{"num_key_value_heads": 7, "head_dim": 64, "intermediate_size": 1472, "hidden_act": "reglu", "norm_place": "pre", "attn_scale": 0.125, "bias": "qkv", "tie_word_embeddings": true, "optimizer": "muon_variant", "beta1": 0.95, "lr_head": 0.00319, "warmup_steps": 200, "schedule": "wsd", "final_lr_fraction": 0.1, "max_steps": 8947}
Each number is 128 + 24 x the weight over its row's rms, rounded and kept within 0 to 255. Layers, rows and columns count from 0. Numbers have three digits each. The size before them is the row's rms in percent of the matrix's.

# layer 4 attention output, 448x448, rms 0.267, rows 324-437, columns 336-391
092:101079055180176130165144111139048163142070136171134129121162134162110129169140123112118077104146168131153170111178140118106137152151101127111142118112126152110117116148
102:119136152160111106103109109144123148086154115153155097126097124103134140100073121132115113109151148104158093143131112167130140136142080152080130134140136157160155086131
095:168092103101116071093157139071086102172116127097122138112134111135101089157151107118149099104149144071125144137179121127107173140118121188078140143156107159134118145100
097:107140104101109138132132085077103160153120154140207134152139138143169122129154152150192104073132110133154130114124137144169145100146161166164121086115076159148127149134
100:097137176143127116148123148126107182162152137187136169136100172099062136174122144146140146161132096222141160120144091125146146106131129090155179127156126099135129138138
103:104144131161109163120121171134104136102103099125146134130148168160150112111126158111105152130152094112091149105159139158095109082150140113115119113129105131109136101134
106:115126104061099084127099146126111180165103134136111125139145122083132098115158171175100145169098107149097152145056117100115153090163119133108119175105153164151155116124
100:192116115059069172155166097087150107087170123149155114136095123135178160130124113148152120143164149103075138179117112138141112114151142113145133104115121087132127132116
105:122116094122125093158098097105202106166106105180079164102181142125102125153087093118120089089104106070115139178099143143072093177112141077083115121144116111131132116111
100:149114102106110191123122085132137086126130214217142131152094135136138107163091090138121121132144151158106150177192124141144186176081137102122102130131159117121175114107
096:143105141112100091174121116117166146139153123111117124126154211119171168132121109157141105151102147111146145170172036136096119093138158137122192130113110104140172125116
100:144140123104071070120186119112107168180153124121133159081162131100126134150130154123129183081156066084088080113139095207088142128153101165162163150130115100151138126134
106:121079149140100126131202165175140117147123150127146079115176112168141124129132079069107135170126138092124085139109104201154115148171091087137147174154157144122159152134
111:127118082113123192118101144135144131117117124124137105150123084135074123120123149129097167117142131120095149123088152091120134112084175156159112138122138160105115160158
102:151102128189121106155101148169118142117124058174186146108118086161099124139124072102112134097129137144125107142112138149159134105109109181163185084088118118137117131118
094:152120187141131169150112141128120074104154170130126120137098201154148144164116145113141190147141080120118105142124120161160122095114148111108156126136124140145110149105
095:114144123104151149119094138099105127154143077124083125129111111123134131107115111128150098148122156060100071108159154116086090138068118108160092137120118140094118130140
094:177093080176148116125125166084133169107158133131113154168137097157135219160162126118107153158137104070155164122125107125112171087118167113129201131139110121113136138143
124:058085127090130128172163106089111119077175173144110149142141059122154110140112114091093140106097098109112107101109117162105121151149106195150071135175118101148118150114
087:157162094123093137107066159128119127116086087113120116090118112144097106041131140148150113175154128147106103095110113120101115102145123039128145146120126123082170112117
095:120079074126102105130163151120114175143139117128068152132136076086165124134117111141068136127108144112061144114145148111133113125126165110118097129138078124114132132123
087:084136097135117160180110105094144157117179120113135166100170056191152151161175162127075117167103155112118137129053166143144198132142147137116168132135160126136092113100
108:149111106111153103155115143182142126106113123091071082120122177116151117067161092100154154153133124097139119124172202141158042085158163104113130156120137117112135137114
111:147091120147101112147123084099140115166139127143110121137107131126112129140147106120132082101119128188112141164077099148126098153128115155094146095124136128150150128126
090:161146159130144106136183126127124171106135140105143102103114144120101117135178164091153192112090170087120093135205139090157142113120079097096093107124127124109115126132
109:165152155154152110111139171138119111113089126146133120152132112108105139153152119155142133124127127094093157130109162119130155127053133095095124121096098108117100099125
106:115112089158120077174125175121134102100139154170116136155126111117099125179047127149128166147165108149182178106147126155148073126099160131168143129182149120115108135160
101:113138092198129046127167109159093152168110147189141159103153150114148107082181137076097164066159107201155113161102075152090142146131114109099147095087142137140142161149
091:177107137127058090086100127136108119112080148141127106147176160125129147115080103115077133093156112154159102129105146117099131096107080136184164122115113126153106099102
092:181119154159148085108121092131094121131165178129109125147131123114076172112114147112154123164101150139101125105155147109162175160155117171095111105138123129122128129140
095:160120114118098130139130142120151125102109160157185144137136105117140155128138142140136141154102133117087137159134115088135187118113087117097109133121122122114101133125
096:126107205083133106118175125163136132100144162135099144156120129188173119136145173164168129166115073162141131160135130094070102063139142114175107112132115113139110137122
101:073104051115142127137173101096117143100139116136109184135134046091109158108125160093129096119078162090156130163104176073172133132168130109095082094120136135123114104165
097:134118161120151145107170185092133141106115097154134145154158186143140113134125121146087095134077202106127171162098081114215164106137075162114149122127099132097120137146
090:116163147116137141155114158141111138111139160079131101146124039138129122170180113081186155133088140108098170106151095127112129140118092180130151086130116126138136144193
097:001124139143111163158158124118171109066119125108088094149161129127112085102160131143136057121117111156115185094109173172138053155176114126150077128164103156121127100107
098:111081100104082120100145147064107138099143067180090137144066103131136130195201125136131168151147128093138121140169110118145127101150151072144162109172116080172121112130
094:145143114161082153168159207215041143099164154150088127166120135136087151091124190180132115098175114079087100077134119138142122111111132119168116194151171126131107115082
098:131138174070143112101160161156104160146138105117170130157073095138123142164110121116142120129095081122136129194159068106154044129115115116140175133134129115142166115109
104:103117128136154107107113171155125117136084116153132106119123141118131123091127112174149105114128106183148145142096110142158083134089164162115115142128142165115153123112
097:123149131128151082108172145130116108113167122165139201104084106095110144173063147116101137182111075122157086172068150186129154126136163168165112145103119131112134128139
108:172145078131078090178180054101094174128136123156086159136108158115132107177143154137152161120121100151100135112156095124176168093178175122066153157135142125134128140135
089:121124109106159166121107113098081109111161131149165134108144169144145115151135164106105165106108112102085109147128103112104182152104105103158160121139130109147124148142
111:084105101134128131208155093108120104153099156146172156129123114139184151118148119119149132122106109152111144099104163140072164089123149151152114073106084132155096119134
088:119133071164155165118141106121146118079140095099132116086131085076173163113147078134115146122156116119173137143111143143107151097131150106140147132136160170125138122134
105:130133122091126151115128138077111083109114160103122236161123101135173115160100153113138187183133166117147143074080162141080146114148118085125085103156097131150113105078
107:128124088145122187138135121111133138119158198143130171121144114141123148148088110114148143163171144076104155112132075205118123157181172099137174122103115132122149150151
113:127172112175125154226128090112196122125071087101119218126128163050086092127113155078101119146129101157087174168138072142119125143084114054115163137131119124115170103126
102:164150140143118151101106084129147112210134070096185107115135112107136109110141110172157093110093102092175071124080122106106134137107140177113238115137102115124120142132
107:147067122112094103065163132165161122183119124151149084125212103180114113104060146147115122150121119112113148148124122067182157127090152120144108107122121104129068152125
095:118120139094173138126053128142106146112113133119141100125096126142133162100155120158121091124134168163158148116172145108103130158087113125127118083107155165145125160128
106:097084147095078162103075134103123090091116150057128140162098136171123134196087167127154157164112079148119159130130100093166094110103111125147118152145154101144174113128
108:150108129170098116143106147114099084147134125138113145132134138172134147098145127125100119070150124119154115134160083087045086151158096084151137087197105126133136122115
094:154136114141124135122168168156114157166124068132093109148097112140162123086130088125145133143153115106078118113113124106166073115098112140166113138083088107115094151141
105:139182110182118160118100073140158106134075145175081061182138123104091190180136140088157137187106118137136163157109089074131152110138101135104144159125153164124115157107
100:114147109129127101134165112096093164146131164086147124167078107177133085098110113151107107123151143122161097081150128148150123099183119144172076112154122101119118088141
103:092114168122199158130113083112081129123121153128110181127130098169115166183126144136137098132144176027162142105160128183123181151131111125098156124123142102154111106154
089:121109105123113134082107167122174124123144144132138115123140112166107099085165104158170110179093189159132148181163123105101113165142093089148183129118153148139147114152
099:201128099104132098059134081100179138110083176122025102104168092153104138105107128165078151128141175113084148105102120146067106110123110161186139108108116117139101113148
100:109131131098175133124163144125088096105104137149108201097120121150130187189128099110165079192150093130134169127150176169147137116161152149155052136126134140127128127115
110:140108120104091157079125061114124107099097122139094069137142150169101146170100130134139147119141143080140153089207160151148158059101169163116081137130181126140105123115
083:122184145156123196182100139138136045111120104108132154115088119125133139154175122107110139147056176214160142091140121140079107124125093095141124103121154114086151112141
109:152112044130123071146152128141110141111156162106140155104176124171205112127172172117130180153098143186089116166135144182139141125125122123109167136132119101114117118160
104:131161096122151142111109063172165136202120164063153054112173084098158128118159100141095147172088159119155160097116119144078114099122148127114119120152089114134106105128
090:113146121104140133133124124153127132102139151141098119149141187110096108111094145141100122116112175105097107066149098109123150165122131134135178131115160151126102135119
100:190090127165170115122175094166135165125096151130143122137096098144177145126150119131146121174050155137188158088103172156143146130162099149205171151128128108168116106127
095:120119140100133116126134198120158143137166130087091150112136131121205092114135120091127169166151122138145071182103073097134136119131093091130124115144091119122135111139
102:106169182121159137137120163136135109132124159122036130126081172120124173153119085141094117180165083146068115129111146092078138112157134110136126116153119163148111135144
102:197141149105142169119141133160132123147116192178151141100110144146174196092147143129146138136135125144154152095163173100132153130116103152135094167132153133096150141119
096:131146098081113133099121149149093142059103106066176149122095104169137094112165155170118105106114141094133170137158128082189100109114130065147088085104110134169155101121
098:159148113145144122134151116143136130141057137124167123098158137148109145107151141158096199131186114162154121106126163155149115109098091087135138149122148152128126121124
103:186181162116174134139170170103148122125130135082159219146126080125123137103122148136122141104158130115150180220102176102081169112127085134181106151087075126130113128122
103:114167154144132104198117129084153163093171107140093184161166100115177059100112175172191097123136111157106115110103110087102156137141102145153100137123124139130135097116
090:162137109190149143089171099170101173144195117096106112166075098131095139122171128135093132152145178159094076137101145089166100126085170137096117117121140167115139134151
111:084138164111104114128147062114121198105094128099158093156187089166091142129131139144104121116166110109141133091108112123099126108141131141161146097100102101149100177140
104:186147129137138080117119158130064153172097116116164078112154133090107129128148199176107101116144179164151126143103113064148143104102081094097153161127154141136088151134
120:149158102136128087127085105108133082136114049102139136098157117151145102154099158125173140111134150163165170186092131149086116112131094117187105145147146168113143165135
103:155089072144117156141107110113143123158100164175091167090105165126140201128088158057137175176130138115176162126143114115101139119142136087113115105112162090112126147140
103:141157116078122173096122137117146117126178130110110125156145124125159143056124110143132100155146122113117138145132206158114065145146172112185151138120103134153126126130
093:123107130135131108156178153154114137126094161132058142132110131120122113156124118124133128200139098129101109142163203139155090104184089153110147156133151121108106172134
111:128147159097154142159141082161169150090125146131112125150131109170117112116152106104087138093122127160120125139110146145096139132129091110124052143120097155133161107157
109:125110130095083138117127064133125072158181126104045160136150135061137131208186099089148174125140126172137122085130160133118085137148094125145159114129111088148098169121
104:219076120116154068057123179139072104149164073120084123089123135085099105125134118169106085078080144145167112119126178082159120140132071124175161110134130115126079121107
102:069196114126104150163098161121150175093150157137112131126120112084117070156128100182070127038157082165077139121103089075051111133162122192079086134127109149110151093135
099:052156146125153147091136190131185154158120172210106167177113122117105153139174129122098099160122131178128182112157160193121163139076124144122155114110106120144101137156
089:106143148154155087171102125141127176173133113151109142098153118087086105115142128080098112126118146122080181149102096149118108135166131146171123109150107153097152104141
108:133155127134103065109136108153160114134126137126121160120153109114106146161101153143112126180129117143128143134175148134139119138111145144105094142107113121103113129096
096:134133108160120116118092120114096131176160111112106179103158153124140138155153192095144159074088148129130138134114109146120190143155130133110088133123105149106102129113
097:090131099126099157143092129165108168102121121121123136094087136142077151147146083069063150140147136096143079139153131139150149144133113133067153173108193139129146145121
099:135137113181208128095112182160138177089145149111162090121139119086139125140114086159104098114119160088161162144140108068194157144071155143090097173120133159124105134104
099:127132139103135138162137141100138153134131145068127119119102163191146111145102125155102155165175128090111099077125151211106160139132143119144125147101123143120136105120
097:139179098151122138104125136130109167077145113160094141135102137097083128118069152096125098095121115171152129125135122007164137169083130145135059148129130154081126108105
098:139079066126145085120114151116116157096157148166085115119140174122110076114118084125172093150113081120164133134083142082102133176096118123115136112100132133145143114173
101:141095095172131148095124121159127132201069145116163108147161119171163138098132151118159128103053171149161157133155128136111082122147100074129119164158147137145116142122
092:095110056119085146086124093096142146146141099158113116071179137108162056113140091103122107095130120141120149143136138130058144143163092126128152129164167123121101129147
096:093132119140178114102160113130064156079137187100150087139118153102107174170064150167123150195124140111162177079153149124080089123125134119131094119158128119113130080165
105:118098116106119131123182131083185088103146136096124116158144128157082135138101102105145101096098140138111098146137111120083087128096109113154123145172086101146095127082
103:117163122102115147150157107073177099091142123125095123103203094078102104165185131072101149115118157131157130097139116130127154185100121127114136114140155122122140125153
095:131133101083185186040114134144075105168168132152097104116167089087152124118086136076204161136093143138112107166130151046125129216120131155111137114091137088084136129115
091:132185174186157134137162111136084084158142169103166130189148152123148126138097107194098121140161151175151115057081129043115173103094181094126085115135147141099146136142
095:100061154154156100171116061086166168105114105048163125125174113116075102094137141172239098113112114121174143101136167152122128103099102116165105156121118077128118140133
100:091136144163145105140121135135145072106104126109137149148119076138151130140141137155128070137055157156148166142119159150147135146108129080135132079127102101141145116170
105:130153129179091168125109148178119122149185126124136120122084141120121115148128082168151138134150146124139066105168108091145157085157107110134187116132113161164134112150
107:126119102128151140106131147160133102147123129111123176110093099124091177141193174145124119116129146133129144108146113119108145130109155124111133107142150102142065149076
103:106148127137153118129143084106144134116187160150115144171159110128107125137121143079149104104095142146129168162138126131120124166108110145151149114151130160107097133122
117:129141126134161078126145171144070184107106085138124191108137129107091100159107176111131131084125075084150117138086140109143059106131125120138129107147104127123152128115
112:094121061127095075098152184164100138060134153163111087142137145115109099135100161116133088151066118124090148139112031073096186138058082172162138101164121087129138131143
095:112114127127174155139173116136100125131096165129168118147140132151100180104118170145141168128090143116168138106121136172086145106193139129077101141135140162167121116130
094:135109158152159195129154094072192164101089140090131131128133106099166116134170129158152106109164138125128139147071061055143112096096115133085117163109143097156110110132
089:086123120161114184140136095106128134115125087137146099093139193111155145114154144135138081146110129164091188103143115170182138110084181144149133140151144130108149129114
094:125138162171093122141126120158121075114137119096160121140165156125122163103139122105146164162179160155106106129122106130112123137162125127103118109171128097139129129111
108:123102108173080181113151158116139074147203134161126129126103132162150138152148104097114118107137122127123162103134165102226127117121160124121115145123152138164118121101
105:142124093135142150157152140073193098093115129168084157131133090150133165125131141094145136112135197097179176149114110167119144130122155185127112159100154157153111129120
097:098102093134143147118144137107113091101091124184152103130089067138095122102080087082140088115129145132193147135112204096121140206099166110136140162127133134107118138131